Weights of a small transformer language model.
Size: 13 layers, width 320, 10 heads of 32, MLP 832 SwiGLU, vocabulary 25346, 32M parameters.
Architecture: rotary positions, no biases in attention or MLP, untied embeddings.
Training: a variant of SOAP for these matrices, 381M tokens, 2907 steps.
Each number is 128 + 32 x the weight over its row's rms, rounded and kept within 0 to 255. Layers, rows and columns count from 0. The size above them is the row's rms in percent of the matrix's.

# layer 6 MLP gate, 832x320, rms 0.134, rows 475-480, columns 160-239
size [ 92 105  92  98 106  95]
[[112 160 108 122 133 112 164  97 122 164 104 185 111 150  88 164  98 125 115 151 107 144 123 155 165 179 133 177 132 145 123 155 142  93 117  87  98 120 132 152 167 126 115 105 124 120 124 111 138 198 155 100 176 141 154 162  69 140 136 116 151 105  80  69 111 164 150 131 128 137 133 151 133  94 145 153 103 119 175  82]
 [123  98  91 152 177 174 123 121 131 173 173 167  33  73 160 105 159 180 131 159 110 197 156 120 122 162 122  90 108 179 184 166  94 110 116 140 149 155 106 151 106  95 116 122 132 123 162 129 175 117 144 100 130 138 121  87 117 114 144 110 140 150  77 112 111 107 125 161 119 162  97 148 118 136 133 103 124 120 116 124]
 [161 150 140 134 144 102 125 136 142 180 162 128 158  99  93 150 147 147  67 118 149 112  82  99 157  72 156  69 143 111 149 108 193  71  97 153 152  79  93 128 154 133 137 142 114 150 138 101 142 105 152 125  44 178 130 157 150 154 164 113 125 155 205  94 123  99 108 109  85 107 208 146 112 167 117 134  71 163  77  99]
 [130 135 112 170 114  97 116 152 134 174  95 171  99 152 112 126 127 153  96 124 154 139  94  82 130 151 127 141  85 105  86 129  95 104 102 115 125 100 144 148  69 152 156  80 114  77  78 120 121 170 116  46 141 115 128 129  90 152 114  52 122 147  92 131 161  82 137 170 121 128 172 115 107 138  76 138 131  99 135 144]
 [125 155 116 136  79 100  84  65 102 115 140 118 115  77  53 111 120 100 138  91 136 146 113 116 169 103 118 174 146  91 136 147 103 170  42 126 108  95 118  49 177  64 107 184 217 104 132 109 121 139 146 157 135 113  64 125 125 146 142 104 125 126 133 106 142 148 159  71 126 143 142 153 155 137 148 171 113 101 159 106]
 [ 95 130 101 137 115  91 130  76 174  92 146 128 119 134 183 121 140 102 111 191  72 165 160 103 151 142 195 127 154  81 139  80  95 143  79 126  87  62 101 110 193 127  99 132 118 149 103 104  84 113  94 127 118 145 155 103 179 154 198 102  69  70 174 160 135 132  83 194 150 143 149  70 143 189 138 114 131  64 161 177]]
# layer 6 MLP up, 832x320, rms 0.134, rows 475-480, columns 160-239
size [ 91 102  95  90 102  87]
[[179 103 139 124 134  27 131 150  97 139 142 161 165 138  98 103 139 124 174 125 133 124 103 124 117 101 116 106 108 171 111 162 107 134 144 130 135  98 156 169 155 134  83 157 121 145 138 144 133 128 125 190 138 164 151  99 160 173 168 109  84 116 125 130 162 148  71 131  98 159 108 101 213 114 152  87 109  99 134 127]
 [ 84 148 116 174 139 131 139 119 172 114 119 110  33 157  97 141  87 130 136 120 116 110 113 126 102 157 158 104 111 133 162 149  47 110  58 180 146 165 167 150  77 120  67  81 132 183 138 120 123  65 164 146 114 129 114  85 137 149  55 127 153 118 163 164 109  59  96 142 134 136 165  97 148 124 147 142 192 155 176 166]
 [155 226 102 102 169 109 155 170 135 137 196 149 156 128 101 154 173 188 106 122 156 164 191 157 202 121 121 141 119  86 134 127 148 147 111  42  78 139 132 100 186 107 108 146 126 156 114 140 106 112 130 165 103  94 179 177 143 127 149 149 109 110 127 173  98 138  75 130 167 120 117 159  90 152  82 114 108 103 153 121]
 [119 125 103 104 164  90  36  80 137 116 116 126 182 106 103 123 149  95 145 121 145  88 167 205 135 105 124 114 119 162 149 163 128 119 152 168 115 141 181 110 134 128 136 142 161  45  77 126  85 201 170 166 139 117 160  99 161  93 120 159 133 141  74 150 116 152 130 205 131  96 124  93 172 146 103 122 162 123 143 201]
 [153 135  61  82 183 154 135 133 127 128 108 171 131 100 118 151 139 115  97 132 146 131 146 128 144 145 104  94  94 125 125  92 133  99 168  40 126 142 137 122  57 154 174 161  79 139 139  86  64 157  90  80 152  93 137  84  85 165 155 109  88 131 152 138 106 122 110 170 135 130 118  98 125  50 203 141  67 128 195 159]
 [106 128 127  73  43 102  87  74  96  95 166 151 113 140 137 106 150  95 103 131 139 159 148 140 171 174 140 104  84 102  39 117  88 145  94  88 148 145 173  60 107 142 116 178 102 147 157  82 196  72 168 173 130  97 105 108 118 113 181 154 106 154 139 179  52  73 138  99  78  93 168 140 183 128 145  99  59 157 150  97]]
# layer 6 MLP down (transposed), 832x320, rms 0.127, rows 475-479, columns 160-239
size [ 95 103 102 101 104]
[[119 155  74  52 180 101 105 154 136 111 153 137 121 131 162 123 128 149 134 163 146 170 111 123 164 113 134 117 107 102 106  44  73 142  76 156 107 141 173  66 185 118 187  87 118  72  43 112 147 106 132 138 140  73 136 154 142  94 173  81 114 124 141 107 131 194 122 169 111 100 142 145 124  86 156 136 132 142 192 132]
 [143 129 132 167 178 198 130 165 133  87  90 133 153 163  77 126 142 164 145 130 149 101 126 117 154 142  97 151 128 130 103  80 173 104 143 142 167 170 118 119 101 149  78 158 154  48 129 101 126 124 145 114 137  73  94 139 128 105 113 162 139 122 104 102 131 162 151 111  93  99 166 191 117 159 183 148 178 139 127 116]
 [145 151 120 151 150 188 134 120 125  78  66 157  69  82 158 124  91 144 118  98 186 182 154 135 127 184  88 111 130 127 135 165 129 125 175 113 117 170  79 151 175 165 140  88 111  86  85 142 156 163 172 121 158  83 106 148  88 126 152 134 144  83 120 141 156 161  80 209 104 102 133 138  95 140 167 112 105 129 144  90]
 [137  55 167 136 186  89 147 127  97 124 144 212 150 111 159  67 137  96 137  60 104  65 156 167 182  44 122  92 152  75 179 160 114 104  75  99 120 117 133 163 151 136  69  90 105  97 166 176 106 156 162 136 116 145 118 145 129 130 123 124 150 105  95 185  92 174 133 121  66 131 120 157 165 123 109 123 165 136 136 127]
 [138 133 101 174 141 110 170 173 137  74 122 131 142 159 166 118 102 120 167  82 138 146 116 128  98 140 127 137  89 125  81  74 109  95 152 112 144  48 159 121 118 154 140 100 100  87 141  96 161 108 164 119  95 120  64 182 159 131 153 163 182 138 121 110  82 100 132 157 142 155 110 146 116 137  98  78 174 127 167 168]]